{"num_hidden_layers": 8, "hidden_size": 128, "intermediate_size": 704, "vocab_size": 2366, "hidden_act": "swiglu", "norm_place": "pre", "norm_eps": 1e-05, "tie_word_embeddings": false, "init_std_qkv": 0.0442, "warmup_steps": 586, "schedule": "wsd", "decay_fraction": 0.767, "decay_shape": "linear", "batch_tokens": 16384, "max_steps": 6016}
Each number is 500 + 50 x the weight over its row's rms, rounded and kept within 0 to 999. Layers, rows and columns count from 0. Numbers have three digits each. The size before them is the row's rms in percent of the matrix's.

# v: layer 4 attention value, 64x128, rms 0.0978, rows 3-19, columns 0-127
# o: layer 4 attention output (transposed), 128x128, rms 0.101, rows 3-18,35-50, columns 0-127
v3 105:530598461491429607467528451543527437492558490480456487521449557582480504488466537514425490482458504509496508475488481555461527482451531520613468500490584383506553496558513471472493392404496509498427511538522493579473588484453552548380477596546513548529504539512526488466472545452579488413487541553519587453483497550455606432435473374450610520517541431535537551525499492441504444528446
o3 106:473393481557485538514483376531523429463489487531520470441494400475563440488424507556530443412485559446472419476568517511487524538531462520575458428533502460595543563475519520527547497466419492486463397398430439514493529498480526498457453439484485508532542526518513420569510453574581529531547510570457397476542515407393512485475523517515639517513467456424430592496483513467494455511558
o35 097:551466505488418467580571538474527531552572466524515502500551501420623434446609521496509520410479449486526507555506450510488562484476583552466490448487605512576536432525396521444428535483530522458453458509542577456420432447411469479506516534469572450536501555561509465409551577533549528498551504478552374552496523475454459560535513459546518552530567443594471489551476505573429510497436
v4 092:489515496532470467444485540468479588448488466517498483457551459551522607526563480510588562451366404432448432471583576565557463514490394437461536532456546433484460416555451438532502478500556475487503512491555473512568507500494562453426479510605454486448502567490509491510589490526581569516468399595520481514553470546504567567423552565439467500430539473426545539517512409531498490562506
o4 100:503569557595515532497479571550486521528547377519397487536521636412434504531481488475538456535379478502519606519538480558515541446466500530375505548448543500437569413457487471535423472482582493598571487491477545500543471475502473436496449531532535540529507514480499484566506385548511534522549514430482447537535439497375510554545472459460542490523492498522469470573422475510542398529470
o36 089:543466482468513500422565526608592481512484549490578461576456527475582459545600537450535563537503489534519489493632442445581513480540533513470532366561513545539418428471443570543545486525518502538536457567523500496477524384495489537451539515496542475447510546566548527573539461484524488464524429423524568485505592558564421449538553533479476547501451491481456538506519403535419438531601
v5 086:521498518487431448499567487482583547528582541535481490510597511452459502443423554422445524581439459561501465558527535522579537448559517504508408432485469463475605472520468537553488482472482552456498461499542527621463567568499503469445503511476498559528503522516511537559509487487426494523481606452459473500440508522469585595549547540422637521513590558406473530600494571522442587564450
o5 100:493487435463484488463531504531468437503477569501508495394457444474492473466472521523547504473565519552472532424486543481448488499466513465568459420616426517588571502493411527559527465514422467399569519492528492494429542526500538511456411513342467505520493465453464411501521489491536502428540470488543504491495469463479482560587536480487415524472365492430509636446485624455448513550597
o37 089:552431540559514470450469572482484503567543470443536511580554541387550515572559529488497484479428445552508528536495491434475581401539496518524545471537498480510450543595488573396514489463508463507475428503529457473622442576453568540478500540438548553516385500489501509397558456473574477495565475466587565488547589620435438554480491494500471475523479549540532459505537535532395459430501
v6 098:440484454545519504462572509600492580493609479505481558465476478463523443532423459389523411592461568519567558456471525506507483381498479490400489470556514480525478525529534447489521547496451550524495522468564485519495498488496515420480529488387559447586548485616530520588484527469478586546507488505588456452475554502401429567534477510547562481470389560477532476494552523421396527451484
o6 104:543489533502450513648537420536545551478426477527543514543527490422545524538558357476460434574564528467472467557522582499423432481554458525488441420497514506544431489551544479520496499504575489549512525523480516477544476464511465578628525589596552482522462535433463528519445521465552472455528450589429582517512592519488436517420502513582512586456508508498550481431559564553545508521562
o38 095:501437550493461467479445427372447468503524488387504535415483491548451463480457499440610481430467467435545575542554571474394541551498554541454536580475449412527486499556494502436569490568466478413506573422519488493546481596427542487539453538525397524509566502508474475476505588529484527569507522581505505453535502426598519443533439525560386494479482516464522475467483559464466476492581
v7 088:547550386516451502534516582556518550488558550503485469568420526493514537568492480503545572477488490479527526484519571545533570433482511424485477489420593408434493572519553513589463527518577496508467508487536511407563516512450499416428490402494442439523418524546462506581575550515522604574450419576463528580515477526481487515510455552465451444480503495560543484609422390511580515485466
o7 099:568478543579528537545526491426470579549532386468371558525518659438484486550443526517552434532450473454540602651520457512526541570520494519410522560472592503470566458489536540562487545432560513608427544535509486576533520531479484455468485522521590505513501519517438533575515474538495495486544536480485434560555510529497527573442437471499571476497500562525477446564472516542527473534471
o39 086:483544478524434518405531345482458497476489513472460415378489499538481521484478533547489522509554549522444467525499484449493511544567492461575538444467452566465469446475444512457542483532524435508484583482474466560492516490602589525449450571353514463450523506531499535450524478540526523552467489545436528549480477403592522433556457536513456515485551614396525465494479475478521398470644
v8 094:543520534474471517476567454514539507550530541556483496453621536531446508480472537508585488508386434591574373489507555532440497493527450561456395415538452455504496527517458571513534454422500536455616484487524520568446544495504518433426580516462507572441586513451516525459481501546442497462529601504449546466463506541523558609513463512539502537489534531435435602555536519568474539600454
o8 099:452475487455417491513455590585480460475502578525490455434470453542497473467540587483479502504556535512460456424525509504441447473501483436544446422571485556627485540491432457541504442563448455402537510507523521490432531471437561524439427496409395499477546449493499404425508531445524491412509466463455601484458502454504457469541512459491400481521439529483509638437556548467483436516608
o40 092:512419482481546499537417589499547536503496449555504561626451552472561489477579476435539446498422485477479608541498491512493522439464571549486503516487533437448493484536479510480484488459470606489460423546575528411532471540464406503504478494482568562557449441549514420456528490409548507441484493440570545528434569638434452543437533481464453535453431451544482412538522595553449510508437
v9 109:473492455503549575437506485435564490521475553581531505519530554587515454534476521400436483431538439517556504504550480467396591489469519514572523497522474517467497469591561503500481573501549476489521511473515459536458462640549545506599383478454523428471515440564521547438509533443472576505547451555439583497444424586535541526455477571540458477519385492410543401520585499535485568506495
o9 114:492468483472538496469460576415523546530598474487469471538401541490587408418504472490408536525530487522459472484567575526496521560587477475511461427505535501385558458494505566582467496518578491476504555538495514529497515564554447442480415411411472503509566595498455529416495543440552453441480487562587533510452551501589510477532427535561523408459560529463619429521519436564499495510472
o41 099:461472520531419568434483497506480431515447442472512588522452490524420583439522469418585518520388462496465518429424512504526449550487530509413501554493404442486552565491536527523478532496412525404509465435509451449529509491586383545519485498571465518489598398412502480536460505510536458579504534460500477524525470479564550458424555481503506587480514451374521488578553486461600505533560
v10 107:449520536514536404433594517440513603542419414476481517495529484555534535531613499521447551448456477479570535430598531518517469509501473510462540627515496441495477401509436490437463460420568508487439494560521455553544441503484543498449522418553493534469416368424448523493499514541454522527523402589543434509493461512499490488527514489510501515473519512508624446590546444500569551571450
o10 105:505549563528486494525522539509581460574571474521447529530498542404509491502435483411553473504402444537577531573581503519584500489517496513389435480499539482479540435490510453413419507443569557672537481459505524431526542525480414397541505577523615536528532540511559532479516528478483606513556544511514512483477466550442476494515503509470555583510563538538437440583485537508493529527398
o42 100:488489394528456533454519417611509426439606574440461505453485572498503418511515530460540552456548488493521525477621547536494529476506494469517542505510490508548472448531468506539553479586468444464564563453541480564437452425499481430452467558443522429491585551487647510535518484464543481490475487483546533506520530479413496436533517451467455587531496483422480551528473395503403567546636
v11 104:507390540483523429500474539510481630429577479499492516463506501529505496522499543411551482516556502541484436521561481417526498516389587496405562516451416555431527460501523521506424501510420477488569521500428535439461481394496479537487437487454465457620535492484552526505425549479515403555465540551489442519554597570579500450529562425577441511496552462489456443450536541474514541558594
o11 104:512540524437477505550478612484451471435401550481639493477515430477545495498505510546527565419518519509560493484486451525540447379468522456484515487534537627532473495490520468483492464518457496490544534545501549481434423506528483521504431407586461521494451533473522530462483471500492551488453464434563567440535470416720463441494445559541505536447536567542591470509563411518502521499468
o43 096:476512559478537484525510416534481528512501594453474559388564505521402520586470472530482440596569545468517499506512522482463450587487456497467495551521456572456414576451439495458521525530496533552551647477520445561595509517422563472503516583478539490452477507464467566553521396382482476527483537473448569455506503589562488581509442482536556419538526582540557534484468523499526417533435
v12 085:472408473508485512466586471569504485418470512454497557484425475495532495510450498448490421524612450508419505500531530491614500573399489534568497479477461542496465484481518417425555559469506523540432531480544455425565480377476449442470514575535431460575458475504542487507476645479575487542480425461535434582586531431507547480519464471535520535491554454563555391483566420494471546502525
o12 097:497548544467566538559492425510516603476542519593551415531561499436566439577529476578440423476473543480501510646485444516541507534472481581477517524492607493585390554504561488409567508531528542670524492440495515517525493532457508442476568465613568441492509579442500570510486533464495542543559520503466492486502488491516534486403479449515541536498578483494531480453506407498534512467530
o44 085:554570485505500496682503415499490493542502545490509518436509458461469403497385500515413539541588603459561533515539547427450509484441506423484521499418473513537520479456441554529501494575506457509522592460455516490512485464406561493545424458490429381572507480553552527550487472604456497512451562464520511476439519434545493401558431514524523496507532485481559476576443482451438583475482
v13 109:554383568453514601534580534546539552485490581512486512492484534523462619464409492463577439592473503450431367551412531495545515460568491487532493478545590482481459467556528454535448439624470493455544471442544470509564592401514541465433486545472521473531537550458493459560546529532512509507550552496453475518562436467514531420452468555534511461459523504517448511468554494536520499589610
o13 110:473553499477581549588491490505454582463480574517526425427448457484558481524542590529428528464505533462485583539454549454489508495450493582565571470538566578550476472627529498497536514582468433474562531588525480522490423482561607489465502530520444472519531557466497367464430455513548552421460503487490530541523501470499543571482482515572544469466445371420593549476490398496517531521529
o45 100:505512533492532501464402550576452474485453502478477475660456419466469465538514497553459471496481505616518523529449447504451495496577468479519525494452466492461481531472460487559529513476478522563423392516555475407482487625553501558468513447497533535481444438600493432470446435508527543426500423420549532492500535512409454612479498610478566427491525471578508413523517587500473392498478
v14 113:515560548494448390531472559546443561491498471448466567434477479465555604524543480568430580514511534512407553467521517536485499461443587518443515560426436464478561474509471599498441503483427497495555486453553553496551477412494438501520427564496521503581459568504506448539454439508525525516447592507556437426562536549511461394486550373561538523557568456546443549440535540445497440521441
o14 115:547491578516530386588505436526474448510347492481578566481544473498442582553417485500626476459487474472532496454434449513501429404490511496528576482432503530601557491462472489407481488454400433552487487482502505435502474532434476503576528475562545500488515437541503552556601476595474537525465518434488485447553496489574488467506477607398485542489466493557466497539495446459416471482477
o46 102:440560481495536530537526410546525514469584612476489505452618505533485439542485491568506482513598472521554492520567442499475527610573425473585497483467569603505420472488443448406570496535505531552461582521494528571432497473526552496502523513441570425419493590471517558479524430436460451453518500493463487476519545453517492532544478484574542430554541448588421528421449566571508465432529
v15 102:466528559503514452500566497490510515514551487562473507505526531509484546423482456407436522541372556462477615466591403467496465430479491489499352473610475493596508530556491471615535499395444467484542489488498461543511527450451495452449516474439577467535398443519519532519495554520562514526470558470515560386459534475403431451602478505526593486436568513467525478493524499493467479469458
o15 107:605482539560378512516572472504539511511411499487534529435479442486448533564403437478537503572487489415569480506488485510425503388485500482496456509485409518455524447499530515492508557486433521459446475527495450403468510451598404498559488489559492481527450409482491452591575501563558510435483468529513477494508516426406428458524531552472453573519437464504481604536507654460441561518503
o47 107:500596459439510469465515462522470440468591528410396486431474442443446457475523506462550515565534458509457521601482549496472586508529442566571500424523515553490504516617413515462489507484499467588490459440482434543450418437534529477461504544465529475439512543531473478457475478402536486485533422530519494512550549517561504503487519470533502520606597440472568527471602537560379453398589
v16 102:569565525470539410560475495553494460499504440565463439460493498521521513448540527484535563559502441644511475383568436492535454488543455525496466414490496450556479484409440440569568528428469448532502510502419522549522503550463546498469400523486498475550591538490546571538536521543467596496571469475508585407560518559410486604510509515512643515449527556418481476495497562487528482529460
o16 114:499490505486479490433495406539521493453544460572399476474551496480460491535480461445532496638538470452531461485466548488495449378535506459505426479471427478413498495404419485522550483455431488541516489444492435469541496486575477507547479512452504471484506479509402440456485332574552480530507544447566484439499456492452386526507493509495498535549408506496434593462546666425490498511523
o48 093:586430522485471535487432531426515585524519465488540466558545571434562485469539600442488356464433527423521476593514501480407573486469505535449456477520537527551545546494549533525414488494478602430517476531516560497478484501485519506548617487497505525456561549518455394426562521488486561458563420499508510526391605580508463525489498413479477475542466535590563484489496592500429488534509
v17 093:490413507468558475508435554547538552530468548544520465555532595504490492610476520537451543528584515536503621530494397385451493558573504502525527393507527506464601548539485434515467505526494500488448476502511527494546583517518471534596352499490513477522486487467542526578467615537441500496510509506451448615492474460494587473614521408486488469459463535540489580476534503575549562545494
o17 105:504558462522473469440596456435525592463484537542470459448463521479520423525445577495518601484589475528459517556473577525516596615437517525538521467525443499471531411573532506524523501482480547474498622579524469496462538606535492482489549411414511518492482531476484508494487495522526476484549513470526566475483486528560517623516491579613589380437447470513554579544489531476469610504440
o49 085:516483470606497504450540458521414471532516432475566501557597467556484622377478479540517462524439487473496518542404446407458479517576490486512525528454551457473490540486494529455503535538512477476528502486513481548540483502563504475464487581507480529528563480478531557376489450520499427570474579524521517497526538504620432554392456468384560520531604482454518436396545449449568404472543
v18 105:490589508476490518510377476488447403396474422442500516514529520529448544496522528502484547452471503512560498499591580526432480448457539478533462463491421494559423580371527535522500513505480477516557516415507536554455460558505545552500464587538603546527530524508494560459481476448472472388497481494470556408551548587540431569390450521565410444518505549474441482390476482484485490449429
o18 109:444452511401481488487467531496400444479581479456528480525449534597479607411500473524441524580540517488499432374501470515566383374601529436557471481486493498472481491493464489460464471468489464395497479412471489540496450432465506573439473423501512488474452520548520523462524500440448409501411481495518496508509525481568455390510491510457362449515546511553542513521562511532520423543559
o50 097:479502565502455599462539518523506487556458465588563544509444544553408543531523431478539474571462501481497529482425499590542481539512482572434464523527495432439526525472552524490449589504475633468462441512515472398499510545508445541511523529574481522500498459454462428545450596518483544511551543459415438581515491528457549532410585451591494541493469400655477488554445499561560459495431
v19 105:469617396492486585559557498546497529532434511519485436436432436629542565596473417511509496464518507581522467402503506530396509516539561477442507489512482516439494411492565567580581477432501457512488485436527469548523469579450543482494440435444573492477512469475513563509473516565473462410514550546530481433513429626556451555491525532517553515501476596444470530602500542513483488517478